python train.py --head_dim=32 --norm="rmsnorm" --rope_theta=10000.0 --bias="none" --init_std_qkv=0.0558 --init_std_up=0.0558 --beta1=0.95 --beta2=0.95 --warmup_steps=244 --schedule="wsd" --batch_tokens=[8192, 16384, 24576] --doc_mask=true --train_tokens=83850000 --max_steps=5615
Each number is 128 + 24 x the weight over its row's rms, rounded and kept within 0 to 255. Layers, rows and columns count from 0. Numbers have three digits each. The size before them is the row's rms in percent of the matrix's.

# layer 5 MLP down (transposed), 256x96, rms 0.114, rows 48-141, columns 0-47
099:125089111159138136152153147141184098090116151149155113112139130117096136124131093142145125119081102162114108114133167096094120073118114110136100
105:100118075122155159126138140104118136109148106153129111139180132166136135144170170099102098084142151093105093145142141104097147109124167114125117
098:118136122166168133168123138137141103140159152131200130091120141127119151149144176096116114134127156129138097116140146120155115147130086086134170
092:113145090153128136141109150133136132101145117135167134130128130147090096137163132107154157093094163177106159090112119103144065133117152116147073
090:155131114115097123113130081100106151104083121097124127133144125129109171197125136140100107125109145127132151119126129122102093199114166121144114
106:077131124130154121123157117154128123143151133085144138153152167108163119128093178159105125112164107120121092147150095102108147142114121159114157
101:108158109146088135082098108136120144154111140150091145161128142138107147087138100095121162093086101180077118141102147166144101131105119147136121
089:145142133151143086151120158102157175160132107155091115146135116153102091154132132137112107173142091084115155145113091119129110106138122134158095
107:124155120125133164130162067102136128168130131148178101123161126128109125128132167119125146102142076152096157147111140093144157129155156121143134
104:117138127151121133073097122090127144126154108139116115143113100102099130124142157131126110114134090159083123045112134116140078157204112151116136
094:127137108148094142153107131102158163137121156134142120139187147140106122185139115152143097167120102152114120147125077106144141162109099085083148
109:136141136137100161078132090137100159100119175155097145133094128092129139111116101150079165092125103118106057107124134112177117122098120109089154
098:116111119096108138078117100142115111137121161162134116121144174145133115172116117115155146134107130140086115105128081128170164111120146101156137
100:126152126096095140126141136115127112063127092109138132090123182129135070113121143097093144113094150125111149067136121104158137137119133103132109
107:138166119162152102102145142135106160173127131133115106128101165134138091108097146124166134153154142149176086158171133141124150158105146134120123
089:139158118123109126097149139100092128113061140149146114127160136133097117124117096133126176108122080069102139137088121136082132087114137112132146
095:148139131085109128172146136147179141101139119143164095156073113110138169139148135120146152109157100147109139134138133111137129099184111067128165
103:140142086134136131168131114144108120154124122114178136160178153112147103115155144101123177151189140120124135128152139109178128161074108110145122
108:115110125098132119150082090136168145103134117066139112127118138118118160197095098151113133180109130096119118110121138137117150166148140126136108
107:148096150193087131147151137103062132126131121106118120102109118113092134166128140086101119124120107116096124162131101095182137135156111141146126
095:138109095119131176112115153142110138136144100105190156182140132143116136133136112111136188136123165124098097094140096120114133113131110150131136
104:145131151099149103132106141153111153111156099129075126087145123092152175178127190125118087141115162133144143101094119153111132190108143151133104
099:113129104103122165115132136163091105092097153115132157108114144123141133177094118123142120113138138108160086135126122116132121109116145133136124
095:127096136109085102114134142107101134103133152124099168119124139157100149113095113140107127153156128095179115129089074106135129123147148135138140
093:108145086140166159150124158148144076143149091101125127113141118075112101141104083116110141119121112102115134110116142175156141126119138139107123
102:149140105134127145110103078139142134056141121159127114158132150160102121169178108132100141123105165107180158168107123119142160116108109112134146
095:122158132118078113069132087158122110141109138132089121156122142115133113131130110142112162118114153121146152139085141145103130167114150084158124
102:153116099142089122125130124126164147083117144108137114142140129114182154104134112148158105118142105132131122107128094110110127093144084125124113
087:131156124104045147114113113124147125109112142167111175117126160134070105134098146127161136131109155137110134142133152124123116110147121147107096
107:150140159108115116131132120085109154147111143092104123122170135100144138117128167115078131105132129173156177115130160158111150171140111104144177
103:162088091103129104133134111137136122116103103149136109128148117114133098186147137159175114150118115162134127155099143132122080061112143124146151
101:152089126079150181130110112131129123119107101099095130134143141137098126151152131158107187137125132128175166130109083159121144131123080096114131
103:164165106164110128131116136152120118141105149125114092133138144090099112102089137141117124088104122107080143135135112156148145165130163151128138
103:123138139140124131082156124109142151177109115161139135132135106104127132102154082086138128086109127155144137151150114129125094029145136123174117
100:114133136116142167115130186126151127116113123135194083131104148123096118101132112099116139155152089144112135143139154116139117087104083123147140
094:109111119106102089145078120137097137161132184140169115148124157102157152153138104161144114105132132133121141121114133119133136053093155109114091
095:159086141122099165185120127166082158124143120140102107129151095119103108144144118137130139116201169144089138099133141113108135125178131158104109
098:190126098129146129125135132135175146126157127170108154140151147095155137112131106097112110132113173111105127111116110106127126106129129111121103
097:117147156150149130128135193129135120098107116098154094130138135137102164108145097108150095124169103133105137102153112088109134115119142160134144
102:140144141078117056119131082148153152161148156085154180114148115151121113134084119106139126130094132124132158177158115104110142125155132135103128
102:149117153165138144118147110096134119146124076119092116098131155093140149120141188128103150114135125141121084102140140150119180200152137173095150
100:141129155117122114157161122110149110090130102136148110135119104111113154141124169110144160088118145152140067160133135127160113159126112123114090
093:158127152093093115090150130126113158158151099086138126089131101099170125137119119104156137111149109159116158083135142102086111135057128114132117
102:123108128137106081147134114071114162118113160138097163157164112161123157161133153183104128125093159105142106145122119135124102153066113146160127
093:095112085120126153152155114159121135108147164111150112112141132144117133156158089160120160100150089117138167153141106129119112134126113178153131
098:105130184067120101151100177152125129140115135100110138140108116100104164140146159133097121123144113150106102119092110117107125165074160109169129
105:138137118155122133153120119120143128106100100125153124121157105149101101129118119091168103136148147118144093110152097131109103099086147109141161
093:121125066103107097108145114156107108113126137151108109139104157118116100135120118117093131083122147100134133125125124125116056111145136110171104
102:117136120106124107149141111147142151129160093120134111109132105130140152129121165081149113115118163125084131152147114134125173231154158096148150
096:112141140125130117136135174149120149145091098164151099095109146131109168171128142139167149149160123130150152139096166125106168108106144108135078
110:113146115125113126085138154134151131129148118118099101130152115105118117187106080151133199110135111146143141115131102112155081076134128147147124
101:126108111101122130174120117128121151162100118092164116138161167135110113122131166138075137131100164117123125124101124110137186199142131114159121
095:166098118114116101179091095134111156103108161115097155158092137120158149131106147107137135079134135127115122139095162095155096123172125101112126
103:110150160146158152102125174165105156116140095118075184103151105111121147142106093088129158104124106118129120142110109103143146195124134116119108
101:085113158140143109159118143154136130162125092158126120121143130094126102132134118100139146167139132166143109163135142148153101136130159119102093
104:120166119137093140107121111124185103124126121121121109129131205099117104111139179128146088173107141129146146111134153145149120154155120107154103
101:099117123139151140077118171149089124201177121132155128138174127135126127144151166113117103130094127125149140110133091159120094203128101140142150
108:102137110137113138112145109137170138131140140176138095147128112110164109072108138108102106115135122120122162113165138071092115123103110116110136
097:135156109110133146105174069099115119129140123106147154126136140128147152127160154143104157129108149119120148119127097103144120124078111133101119
106:176087086108118111146163124133080122130110121133155126099128068126168137124113129113158130137139122136154100104131173139134134143112167151125100
097:110127157112174161112131166099142168116136113133107116100102116101194097093138124136131166148147125124110153075146116125125107097146090158131123
100:111124099141127149136169114179092103119094157157089131144143102122132141145125138095123166145099119161163170127157116194160107118160145148121147
097:088118122141118132110120129139148131173078136152130131122164134178153144148114131132124135149112134126113102168131158089123157071078120111107089
100:175131161133133092125136116131132160138164107105160091121115103098110150112139141171133129110136154139160142173099110106139143098132082120091123
089:117093126155122124167134170149067141129159148107120134110132147109137160138135173111128106132138138128134129116125139129135163170175115143155153
103:102116152117122095133151121134131179144156164146103097131122114158165171165146112109108119143120124146121114100143123105125138177173183107135116
102:103139148173130158117113131117114141118142118108191119133159123128104130132103132130127144125096159142160176110129147149155126163110124131136128
102:105113098123076098115061120172134116167147141117123174113087113137077115148116142100125119122097137116161144124113112151114119156127125106089112
106:124089129145132117117141118139178130168106120108137125115103129162150109076138118091109113135152139096120102131187143129158090107155136156101106
104:138121115109112164189198140140098093134163150160112140086129113119121100148167122095113119154110171115117128151082154114147132152116139149168103
104:156074114143123125134136067145138145137126123120163128128132131096085176145154094123144147115106120158112119123120139106154121089100142108108142
094:104110151151156152103143128153107175168165130115091135123168151111155134098135170129108082106133146128096115101129142136140128189119151153120167
107:162117146117110114081123144122154101103126140115120118151123137103122180125113201093091122143116106115093156105142143109144142206155146081091150
105:146122116091160104141098135084112115157125118125124125120073120108098132121139076187193104161125095111126116142089141111097131110138126137134165
091:145162125132121136118162080180109093144113101144133136117132112146120101105096121129103106164059143128142101113120176145116105108106125106107114
095:143134156158124128150123132110103161154134129159081141096136099134111140119088124117130148125125109127129150083138136180097079139120118125132116
095:154087109105109195131134089108122161132141069130151116155104165118132129106096142131142127093126160096099128099152071112077109131133134125140140
102:096158122125165071100134167138119093136101113132157125118095147115122142096132111087143095123146157159170130127109105126158110116147105141151181
108:139127122107122087165082084180165138130134117173127129090093129114138117130108113116192130072115113152150128093127121099116131078147125124146127
101:131106152144118142112155119104123109109160158086122117147175062107107104131134118140142132104134143104115117106116135139102118119144121146121111
091:159144097123095160162110126164112147121152104083145151168141119152133145112143119115122092129114120122141137157122124122112128123140112149127076
105:112123114102101103109153134140103122107132126123155144137129112134100124181119097123130141145123079124098129135118139141114114132123116174097124
091:120145143124079116107145109135100145135143090069108142111099143142141117147090108092173116162142143114145175123082124111130156175089130136157145
102:115100113139120129136162139155141123112125128105119106111108129140126122144133209108115105133107097153135162134108153109092132216122071136105096
117:120132107118129133120124169111122145142156118134152102110127139148130116097122111125137145174146122157156133178121135109137205178109108107126114
096:098129150141174180122144108145139123153117187142129110154124166140142136106110144138141172083137168113133153094117115149067112125121179139152112
098:140115120132156112155120122082098134106104182129138131093135140086122135103120131092148143151124117083070136135130098087144161144103110090109096
097:146099103104161117133135126149141141128123090147103122146116136157137109143085181138130130096110121125108096066118138105118164157085129125120148
106:142115143106143128141149135109155156127141120181100153140095133120115143145110109169071120097095119115174127113151138132124115074132112139106127
095:131130140130105116150156139132165140107085135094166168139116153108136067104110110115164104077155153111096121134103121119133110097152145163154148
096:125134128104112116172153140142093110098125111128123162106108128144141113169165121062114139140105153161095147127113148095141135162121128137111112
104:140082150137144110105095119121117146126142143072100194142146099122126117125135116132083136150104117118153087078129109097085110173105124125072112
094:130147083136114133105094146111117095173131097144128156134122168169141088132148146129121134101142106104167102080141110164119146144160144106136162
105:117131154138142164144129119125121112162158092129138143166139124180166109141134166139116138089127141096124139123097113152114068191113132156115152
# layer 5 MLP gate, 256x96, rms 0.0853, rows 49-142, columns 0-47
109:105099133151128101097173100128106161150144147149157153118145142123151111105142141159146078110088139149163162115106121076131139128119090084142142
090:171131123142147141161121166136109129116085126142132149134133091170077149116161154115115133143136111132093123120097130095163169171115126107111079
096:153120134122073141084142092159135127125107080130105149139159119115130130060091102159143109133109115087081172115168108115122125118135122123122114
086:091106102109131101127178172114175145175154116118141126113115115100163122078136109134154147125139092111138107144159130123184125096162103125148116
107:149122144113088110138109161166109139150164149097113114133120142137103111125122136143108135115168141115106156143170104111110129124158136122121115
112:146137134132137131156131123120107091121115165133127134103127112130126128089116167131100101097125137126094110166140147118165178145113095068110148
094:121161131121117086176136129128113115175139146093124182115107129088091166109104156137118098154158144131107104102094138071134168123129156126116159
103:101122157136155106117136123106098122169122111098110163108201132102126161097154149127084159147104166096124149116091125120151171160136136155141157
111:125157121129151126141143134160168108108131117129113103132189119124083125086100156125126096117102149144165139143158136150142152160114090100116171
094:160098114099108149062137165158138107113136128080111159166145157098121105118086134068167123156159147097103112129163113161157138132111112100134131
111:145115135126152181133152145121107133112141158166085148121131148134125100140151168154128146124082130125155154140093137088119129150117179112115158
106:137119155094119084101105126145092114131114148129118146114118157129075124108108148127104120094094166111152113109098102153124134155088142146144107
100:107106125140112107133078146117140121140093129111054104136116104117102115097148121157103118135141136128145173106130117091136123150133165142152118
101:126085123134101134118167169169108155123165138073120125134134095093118136127098131139146110091122164083100169141139116108133155149193109142141149
098:121162118092103093135139150146095132186104159145121165107129159110087112132122111095115121076126114120118131123105075119131116117135101092100116
096:146168165092163161164139180121125109126136125114160141075125139095109125080114126130164130131091095143157131122123121117167127116115113118080156
105:116159106104119122146107135148145107095149114073073132117117117155106103087114139097151071121103143127091116129158157134110096130123136087135141
104:143131148180111147145123141107128175101124166125130168131141115145115087133121155131082152132136170130125150125137103134143094145096122110125121
108:098118152154112120134126133147117104147123191133159118144139149165051164128123134138078172135096125124114132129152112120143134146113108115147115
101:103105139134127145123123098163132173132120137114120156075136146088128112140108125152152124125110137072120145075099085142141112130110140128122109
101:136116106119123144146146134124105114139152092117099164117101142127119167113170137129183099123110114120122158110168140090089152155144130139150152
092:092108171129136119109124168137121124141168152101094131120175141125087158099164114141135143150140145079109136184120137139108097115154091102123141
102:118095126114082086110105163145150166113150139156081135126136100136126125076148111108108096101153144121154162133124129151124104119116164087158149
091:134121073107170132119092116134118142131128163100129120072111131137095130122141134132091092137109150129089122123113117076160130118154103171164123
107:122112160114143145150136108137122124096136127127111146105153138119073092118100152167139135120138119150179152124144113096108165188123117130166152
103:112125175161143141105158116119120135121196151147084127115140136157138120084128130149123121125118125105097110099175164140135112130087105110157138
102:129167119141123137169111134132122095113110118141144145112155151076130127097150138136107139141146128099112155100116099085162139134125097116105125
090:113111123107126188127136113163066059156121134116115134104178112107130107100139119102128143156152128131125132077160105127152113123072122103108104
097:114123102138148080146154150153096076143078150142097112099161131113127112108106148116094086120123101113158091100127110132186165164120129150140156
094:141132134164114104124121146137124158117154181151136137122149189133124160123153164151117166108155138106122118096095130130093136126158063107122103
112:103065134137128111133107135084138150124113111103091150124171093110128163094186163135114153081107153138122112102122114120118139162147136140176116
094:110137158079109123153110085125129141126137082131105179117142108146141099137106127126142140124135131111102163150205131079147136144128128149168069
103:151133104109100116164116120123116133203145144142101162137122112100106139071150126101127080160146125097099108096144101107194148143112173147112129
100:123095169112121183091143134120097113122112158142082134089127134101098119076169126108140120178110157148155106121154149149158148147140089117156119
087:128121125136114113128164121134122090122109097131117154130137110173139186087102180145127090139123120135131085125143133148144202159183129150147146
106:134123122129095153149125143140096107107146135142135164094179132153076101142100174124150116154138104151112089130136115149142137141110131125145138
097:147083129143153105132122144168152121098144150115130118131151154085109112139116148158112105136128105132174143167120131131126175171120120114095151
098:122084155087138132142169155121145146161143156109102123118120137144130138119137167113148120090144147114071109115149129093151165129160114125102166
103:101093151152130147136140166139143113126137129103126131100174130124103107141116160162082098114145119172136115163156185132083134155144095110158163
092:167153137102165092153100137119157141104131111119126174146198156138147130120112114095093138101136118090106147154172120130145097129159152107126139
094:113116132143101112139118129117145152102132131134133109111123093130098137123146128122138097104104122101097061114152119130152126150145133099104100
085:152167128158161154137165176127123113113144119124172123195120136166144119129118161105094160104163130115138091106142096128172139156134142141113114
092:112135128145111137094146147110074139121122117107105113081139095120115114108118096117127147105095141158110135159121120105120121137142073092132104
095:115127110133102173108186088159120145134130125123122149128146065134132118123125140141105158108061092131094138133133124110168120133115139102118106
112:145136086133133131126132139139147110144158113128129179103116116155112099105090118132188079147110134152142135128111095110191150149112099176141072
100:118115146088099097150116114162113094124157136109118155097110098088070120134131146134151129152167075094125113122152144128104143142158118127166089
096:076146170159150112114135154091160156122145160142173109102098112128134130105125155149175146147126162111157153154152121126092113143167135142108088
095:115110184087125123109124147128144160119093107091112132127109131164105110141102170169152142146150087146110123102101091098130151153092109113109182
093:134129135090103142101149101136122154146115145134110087084118114127145144139132120118122172144110161148149149148114143097099123112155096112123112
109:100191169098119096151147095170141123143132138104077198126134149125115153102103136135151079108126144116155140115145150124138155162130148113090175
102:115082138169127100131177105110152128173096129153109157114125131128149096120147154122126131131099144093157071118103103099135165147092114167113109
094:136156138143150145124181156110127091110138134127109125107131159156123137143183130169151128176148114126118130130170108148140143144176146120146123
097:100106141118126146176116122090114121158104162109069156121118135102106178120148173120122126165096132155149099155123154116141169159107113135112183
101:149175107118091131129183150130139099176152144083133136105112106103119126110117140130165100088111125139130082133138165128136129145089115143120148
108:095110102131155100138133139164087105107145159123144142134119153126062092094098153107128124082104147119124108097107151079155166145136104154165131
104:120158105143129173165116130148098140097131150156103120118105121131139156129139137158146164145113140148113174141144152063143153144145093104117097
108:082111112113109122114111147125103093155105099100073159113168145124129109128074154127144133131116137105127136084138090129151174172115119153165179
098:105130089166145186092140111131098107153183140100147157121129093153093167094163142095103138139104139155112149139133122144134143118096102125112122
117:102115152106134105160143149101131156132125112148081133105079125123143150108157195146129108136134146171106163132193134099134166148133120131167143
084:108155107116077094127118143143086145113139120089131163096102094134139118087099143143121101130124141104138118181091098116137125109127112155157150
092:150125118123102089184106146076132152194140170098164172141082134173153146074098137107115124106145145129130109157133110101137143136142160110112114
088:109159162121136142142102158118110134147117140137147119124181134091066146102178128137095135156130176161144170135088100180129133121143125146118131
099:121132143180136100111145147084140132129141119129155159153148107143079111100116144131134148136136166131106146139107090154150132137144176130150110
102:086116131146125111116133146140121133118185124059161101137138106123105154106137174158108137133107142089115119134131130107135147175149084165103125
101:087145134107109128134167116131142145169151127116074148142122155111136110127098166133165093101155083090127159123137117123132178164107140135133179
100:152130144151169181098160164131124144123115131166143152135123101148120112123100148120115139138064161121111159084123088112108160160148126132126103
093:068179112147145145155161136157125134129114139167120207141135142099101158094133138117112112110137145113110137136122108125181119115159132126102136
094:149133137099142136113099133128115157128108157081139155081097131108136123118136128114139158178118144152112088114164123127149127137131132105112189
107:114131148102092145070164127099121168119157148138162149132126142154088120152150144180104135129134116133120125140113097144091169145119123082135086
100:102140159114083130112158146156142131149135121108099091124111128164146152074125164131103117107098114165151149126148109128127153143123112060140087
101:116183141118124083102124154107154115123137106099124139127137099171132152130093136092124120093143129085116107102167105106165200164129127104132164
098:121112162155098094121148166172139165127121113140102125160157113132140136105081135153139111115132104167137145124145143146073152154087143120107138
113:133155143124111124114115146156140123158118139060102129108141148144153124104121130143130167135143113165098127124132087095111105156106061118151136
089:120099135129087115089125188111111133113071118181118189119094129129148136101143133105145134133130152103071181149134128114099114126103124108155133
096:140155120114090146147169213125163128152136096096142167135118131108156182147129143113153139131159123153100125090181134107075140125131097110119108
099:098093130141076127060152133149131144129107110098141146169152094133072116137151124135077147152134114150083101115152140132128137150142123106127120
100:124092123110093116128120137147139107136152118137147130161148152106160137132127127121096096113131148087103138121153096123177172178134102146160158
113:108097121102106075116126110124118140125117102111078128111119143115095157128130121145139144177135133121119152117104082104105130161176117123159115
101:063116153147128094126154159074150130127159142111168121129113137145134093104106159163175119160164108092108116148140095136100131169155140128141160
091:108155147150108083101113109113172158161158110163130136138109111111102149087156109122117103115146130151131141162113089136116127135103112086112131
101:149124132111128137178124182118101139132123144086116139107145146169158140131143167102154111132157165131088114089120122099138152136073108115150139
106:130111119104096176130103136137121116112112131159120090129146137174111135129129120122158110157090145111098104131163158156132111123132141092162141
098:131093153103129099102131100141157138147121126095113138135141119157049154124128129146113101143113174113105144103161105133104148138169171138109141
117:125091116155098103097153127144091109159130155124136131100107142118077121125099154120142123173119116130129111125100115079141150153091098105132114
102:130098102143087104111121111170165150120131121092086134130119133122100133102104135139098102149143133089098168144137170147070121135155109113109143
099:163128113115119167093115132158091153106147142094164129142118081127119111142135147103137166162134142126094098096155129175140134161109097138154126
098:144122154156147140134104158126091113117074149078092151118121109117095106121120125136135097153118153152108104119093114148181115134133128109143138
108:101136133155110093113175128143119115135135123142117151119167166107129094114130156141123145130101130110112128191165141126114168162135120123112117
099:115154138157151111138158110182186105116116140150150145143137117152122115143093146183123124138137136102104145134104129133164121123091099106201155
099:090098139089164123168184095133130101082122147129148121132145153101152141122175160119101130151124105116098108172147168088140173165099129122123138
100:115117130151146132100114145115131168080101138119144152115155107105109162123140109145114130108138146125170113100099142134131168125172167111101125
101:091110091146119115115117117116110124137179130149141151100160162128096078118149128138107162096069150106144104155099097095152112165115132157125140
122:113120137176113144149107116128120124093117164120137139111173088135120163115108168108113122173116113174119107143104116108175144168095110104132159
098:107123149108097117156140159130159136137114128114140128132085180100062147116147129111186103141122166123154125123127128158140112124155104133166112
# layer 5 MLP up, 256x96, rms 0.0796, rows 49-142, columns 0-47
106:137089167120145113106166126119190148136132130102122108115152142129134139097109131113125134096134114153134153078136102188129134131120084107151108
095:157140128137125134067104160112124098143152152194188094106120120115109125119088130082133135102073140128148153127140107158144121126102097105079121
089:152114119165133160096142103167136081116068129182151179170119110112124128129134143121122131133136094103138108127128157083144119131124125133142086
089:110110119100160157123116143152145125153161104142136126079136139120136126045133126106163128118158113164117123138103120137142135119135121113104117
105:095113149134148145150140113089119066145100113136114143094154147109146136131120112107135114116134118127157095137133134097131181127130093139097182
096:126134099152137122133134160104131116104108127201223159134134137130131125119121133125098095125101155130157142150091114118139105137126083073132123
091:108171146142118066108124108138155144152137118113137081131143133132143149169139150133153122119152141134135112111127132152110149132118101110100135
107:124125122084114145131103128129152112121141100143119125135176109099144130142086106134147144186169107159092167114123103134145130134111144128106090
110:114124142175118145137142144146121172135147150104143119103113113157131185153125125138153142135121119083107149126099102098146071111173147158162095
093:109150155165147112153150137130092087094105083139153079129136104151156141122167109132095170128146123154146112100111159120097120124165114135123133
109:108117129140121135110132124139113174134135114160119134111126124095134183140137116121145100134110136153108102100089147189092128143118091171107165
099:164134093151116176150120168154164116174095161137124148145145123103161172125176134148102152127116119140123179132111162102129117118141140124069090
099:112141114128136116131169146144110148095094127134133180104097126102135150136152117131089111157119138120116129126140126120137131125127141149074125
108:129138152155113113114101155103122177101125139172108142091109175127111118107129124119127126146124103156103125129111135149099090135161106124094116
087:104118103161114127132128111160131134118174123153118134160085120114152140126153110125095117151100132076125163138133115112135087124100146130130129
094:122157122160120150112128110109088100143109147128117114146168095139114110135162143128094196146119094142132106134130118164112116124099120150133154
103:156158129132104153101120105159111158115099108148188149104132147119136149126155098116093146102104169154132090064145113142158137117120140107132122
104:112129107133127133113137163137152148118136133088146085100127083112148125107142152102112130131157119129149096177117077143134111135134151131157154
113:181112064124132126076130092115110136138151114142106142155137126140140141111112137118124129142106184130121083190070116120159151143143129160128118
106:168110102152102100112093157090168133146097125133140095128126124160106152089137101140075097131155113175135141144146108163133115106133091108154107
100:135187144151132106094112114108128117136160108162120126123122195106130124106103111125156096138142162136164141089074098134137135144113104108106125
097:103132107106147101130123104122172151167112091105134105115168111126149132094122146128166101096142103064127117145134117112083095117129098139144103
097:151147137110148148099164135180116139116139125144115120122123127099168154114164110119123139118100133113157147112104124102147160121140124100092141
095:150148155146145125081148160115099141122142122096128152092091131156082139137187139138142084135162130121187146130136112095149124122150119142076166
102:126162161171139119153125081140149131105109137123121129109119150123107160109115131140068139133131144149196156129123138140121111129099088085139149
096:180122113127106096103129112131131172119109104069106096121126086124154132128116146110118144146132116172093096146156140106099142153123099150145106
104:157152191132174139106159131119140161137135139116147085106103128104151157124162110089107097087114140134155132153107123162129118130091120154171133
086:111099161131132103121151132147162133147145137133175141106107157130144118150160125156096110141176152134161158153115087118127097125142122153140101
104:146155138137111101118145093146124141135076077115159163139149139132120122154113120160144124130140146105087151124100105122075105105153114128183131
102:166183137170164119140138166153084104142134142120151144133097141104142178136112155152131124106148132095138170153110108160125123139162092128075141
100:091097156119144134092122118151128119089145111131094147109105131122137135106144093153100109142113167132104093109094125149132141122140151087097098
100:125145125116109156110127134147094155109092094176129124131141160122178115154121146138182115121126147158154123107119124142107132123138121076148126
097:113138118155091142146156114131164117123143107077106125119157176124084095119117114117143091143134120127106138154150098102131170127097118135111140
104:150111119137170175090128141149125110121104095182075128141142093161136168157157151147142116170112101160106128154136164155123138138128094106135134
096:135156145128175131132141089156182133101138140125165162151177132105128144148114166154114106119085110138152133097142151158126158129168122085153173
095:137107125118098159112141157164139126092142098157115140099110118145121110161115142112128091137138180077080132092131123140113159151149128143165146
097:104116158143145099167131133074141127131102131135141122123103126126104163132120130155104145137137107131127119172163160090108157136083097111166135
101:106132155163085162127104108105130107119156123126156148108092147134084139137079113129126175134127096105142129130154095101113129144116166186141105
104:129137134108112141129125130088138091135147120149119161143117072171145112094114124126106106168145146132142108131124113091142154125118165102079143
100:114111164096101133124123130128155145137094168119108162137153078134129122135105131134145127133103136134112136150120130142134120107130118087167109
098:114127150134105103148157111107140169121134158133148096095155076122081147110129112145126108175111143147113091052188141141130117121134125132111109
095:153115141154111143091111092123126124118141122136101133135130172086131105113139139117134104158120148132135112147092099143146088137139087143142096
104:123145126134136115155130114141108146146165143146147192151132138108101149137135142144125082083099113115144125105109148108124115129117145111112109
096:103123135132125156114160114180087130135154157143124140082148113107125160154118119108140133107086087152115133117163150129132156122130150131080126
112:077130136100114100132107114090149149120115105149156118138105180112114167133135160085140135073116109136120153150146158189101110142126174119156172
107:162153156110125129141169184136101126137114125102133116142146140166129143128089111165182099146172166143132074084135119157145135123110138110098125
092:094113121124142168138109151130093124106132151136154142133153115134120112114103142179120153084104161100174124166122140116147115089125109132097080
102:128149098145103078120101097175129158144128158130133116140172106160131129095148121138122105082096119098108094126137142158138119113144106140122117
094:152084096133118138140139138142135130109104145133134156090167124126116107089122127164137143104108144134145097149106135100103133107163110116160131
105:130126117092123098131117137111158174157137106091083105117072139154124126092121112114132102138150105146097103105136158126185126128115163145139107
101:144166211065166100140093173128136135098153116116145120108161125130120161127163145113178171132132111156128123148158156148125110128116084138151146
095:102100123130127106117109142112140114099116158126162144135170186160092107141115083158107153131136132112134143134076088112094125102137144126124134
096:097157114130152157091099132131126090131114134148103154146153143108120087105118132134090145093123114059097121158094080138134108135113145108152140
102:157124078135105168122160096124111095124108127127122154148128096191102117147079142094136115102129120129073122124167130114185128147149137184155121
102:120107146177138141131101153131188111121119112132157118133136163134116138146128132130133158085118140129125103126165127141093098131117119102146161
105:143147117150105105145096136125106115133144131110137156169131146092111149128141109120052133101154147081113140167114089173132110140141145142146128
105:138160122083138146108138130146114141157108103106124125140126115092107157155122104111103126140049163200117127133167160145127129121112102156092115
096:128107125092115156150140155175118130130151123127150114111114105145068100152145140167194119157151174159143111153094122118100175126116120107116139
106:100149140137110109128138140120086133162137079127110144098111158132070108152105145110141084117165086128096173119134137107109108148175121149126158
098:143097103146145104128115147160125135114165110159123129145123145107153104139167141134084131117119145120146154118108081136136119133108190170132180
100:139158169137117124153138163129153111136107116111173136129112134134156143098103088145143130118100155073196146141152122123150102100146114129123101
097:133095120136128141113152105143139088143145083165117125127122165106132082108091166098153101112142166129118132091101147143101141141136136150137141
099:117105114102114130071126102170152179112187092075104128107092158121129113139092107131131122101119125128088108063132107156102106091142126126133113
095:136199117094098132096112144155084105152103116134122097149106101104139144168130106105138194130117100158136163096126141164108093117116152084098114
101:097148090134112167129139075142120135118116139149154143085100139112152142138100153174142137112105116113150114155114145135115163145140129129122116
100:131112120166130116087121126168119153137116061148090066087135098135162097116170158169124161124071133141131123125128125105075137165141134128129145
097:116106118119070124100077124130103106107151137135149099151144111169150116156117148135129112113101137104096128151096108111110126161115130085092148
106:166102063097126139160103158136129159096149073142134123109098149146124127130164117098112126091127154130152135172154141134121130128096184127144128
103:120113124152143115167154115099108141111172133113139179136106108166146158143131133125079162083104118150118118179100085119158139128159137183127107
112:117083099141133089166124129116129152139135157160137162150131119118126161129148128102129138134061165159142115138086137093159130137117114166135150
094:123097084123066145146122110080115143152168163113101152142108122129137132093139101102094086097114099100170176157148125134112133112128112139125093
100:143093138159119104103112146114124119099153134139180167142133122147162153136146131172096117127078154127098149072063140130150127117098133090151132
105:100079138131131096142130108147129154144128125151113066156181154120122125119173126113103145128112113109141154104121159167122149125132164098132149
091:185143161132115118181123205119131106138132123117175120105161136146120153157135107160132147104118095138116135148121103118119126149098102113097137
093:111125144110104108151137133113166110095147104087112130161112146142118135115141117135156131158168151075184129153169126124102132137116178113119129
099:105152151162119122164153125099102157086142181133112135105139161128100144139138133135098154095131140076148128118091124109092122118153140099129125
101:137100113104157125099153161128130076133117116131110134116144107129102118124134170132138174146179124125107141148130108123100146146139117149124189
107:174118100155129132161145123098097090166113124149125142146166165082129105119121117127127100122147164118133103128103131129107124133146161106094124
105:140126117165142130147148130173158113146102117095133137129096134181111146103117092121095116101128138124167103134121091115118143112162129128131105
092:104157146146105110105129151097119169094096138164127097189135142135141129098076143114113113132147171110160153142105118127124155137126115093108105
108:110106113146111151150173082109109148133161114138142156128104120117140064145132121116134144146098123120143128125172107095156093102162132107129180
088:143140101137146118110123116136121098154158124131137127123140138121142101138151166151092193094132137120136137137120135116141111130124134124173081
099:142142149161093084134084079119114190105139160107111146144142135156089109132154122129104174102163114094130140135065126126120102130150141158152096
119:131118132170135084155121088111120146138111147070144156146121124132093136138146131150150147173108068137152128151098139064125143119106125095105112
103:154101088145131143136134123176159138149120125127102143139116128115155114125115130134105097154123175123135133084121129122107123119181129137118128
101:080132106123136170097125096130130100147109107145141130150142153129123165122154109133113187106108143160143130121088127123148100122140101173138174
094:159123113158103153139129083154162163113117110143161136167108160135138108115163111131152178117095155119100087118135171148121112129116168152097118
101:101118145138112128085115125106158128152106105179116129118148129102114180142138123122100113111062130158126125113151097134106101119176148118130138
094:108157133153117096145145144155164175151093129084107140111120092112112128082114151127149138139111142147123145125148150103112116149143136149110125
096:118160124159116112128146098160110178111156096179094099076093103153142121145108096097132097113096135137132130130087115152136140125119108117144104
103:132134141123168128177113157086125126133120128128121110106142096127131148120112153133100149159109080142107148152095125091114158158119124111086144
096:167137162121158128137113153137161164141134110128141094115170121076154135129205150149117121108129116147129130118136150152105166128093147105122114
106:106140165150136093158118119116120146112161099106157133143107096180124130155088152114116121096144142098095172139159102112088105131139124128102125
094:147120117120101147118104113106161167132147141162115103145145106157111149145098154132129135131120111064134148137150078132129166118121124152155151